From a checkpoint of a small transformer trained on Wikipedia.
Size: 12 layers, 6 heads of 128, MLP 4608 GELU, vocabulary 22710, 148M parameters.
Architecture: rotary positions, biases, attention and MLP in parallel.
Training: a variant of Adam for these matrices, 1046M tokens, 15961 steps.
Each number is 128 + 32 x the weight over its row's rms, rounded and kept within 0 to 255. Layers, rows and columns count from 0. Numbers have three digits each. The size before them is the row's rms in percent of the matrix's.

# layer 6 attention query, 768x768, rms 0.0201, rows 759-767, columns 0-47
095:121164115109138145101155104128132158119102120118127114157154147102115116113223144092168166101106113089141130101186101154142086054127206160117084
098:183100129082127134117136212088124135145130126207157152131111169099137055114120110156092126166121123125072118180090137095091111108105099139173124
100:080092127094176121142172109151072157189120106116092095122128169180109096140104068135108074209117150211060111162139129138139123076091120117155164
102:134171120105125191181114088145174155120178135122119107097160112103096130145113114132140150152101098090097173105135112100123101144213150085129137
103:108142169126136121075098163166101091112113124084095113138111144108129159185133099149130155148182124082072162067109161141138092063108113110113145
097:155123071102169132116148147145178143092063152131152133034145145134169122066192057112162119112126093120120136099130106097141116097114148152174124
107:175150152115127165135144115161086164158099150099136099168143164109115064206149131149102143120165164159114148130125200151124112197135120180153163
105:107146080073118165174167130097176125097149132137111071118129065185204139145091076114098049140114151084153138147132116122144133134100102102145152
099:175105103152155138125150092120112094111133138152136090170149129224152146141117060101133110066153162168144103123091064123113171144118076100165147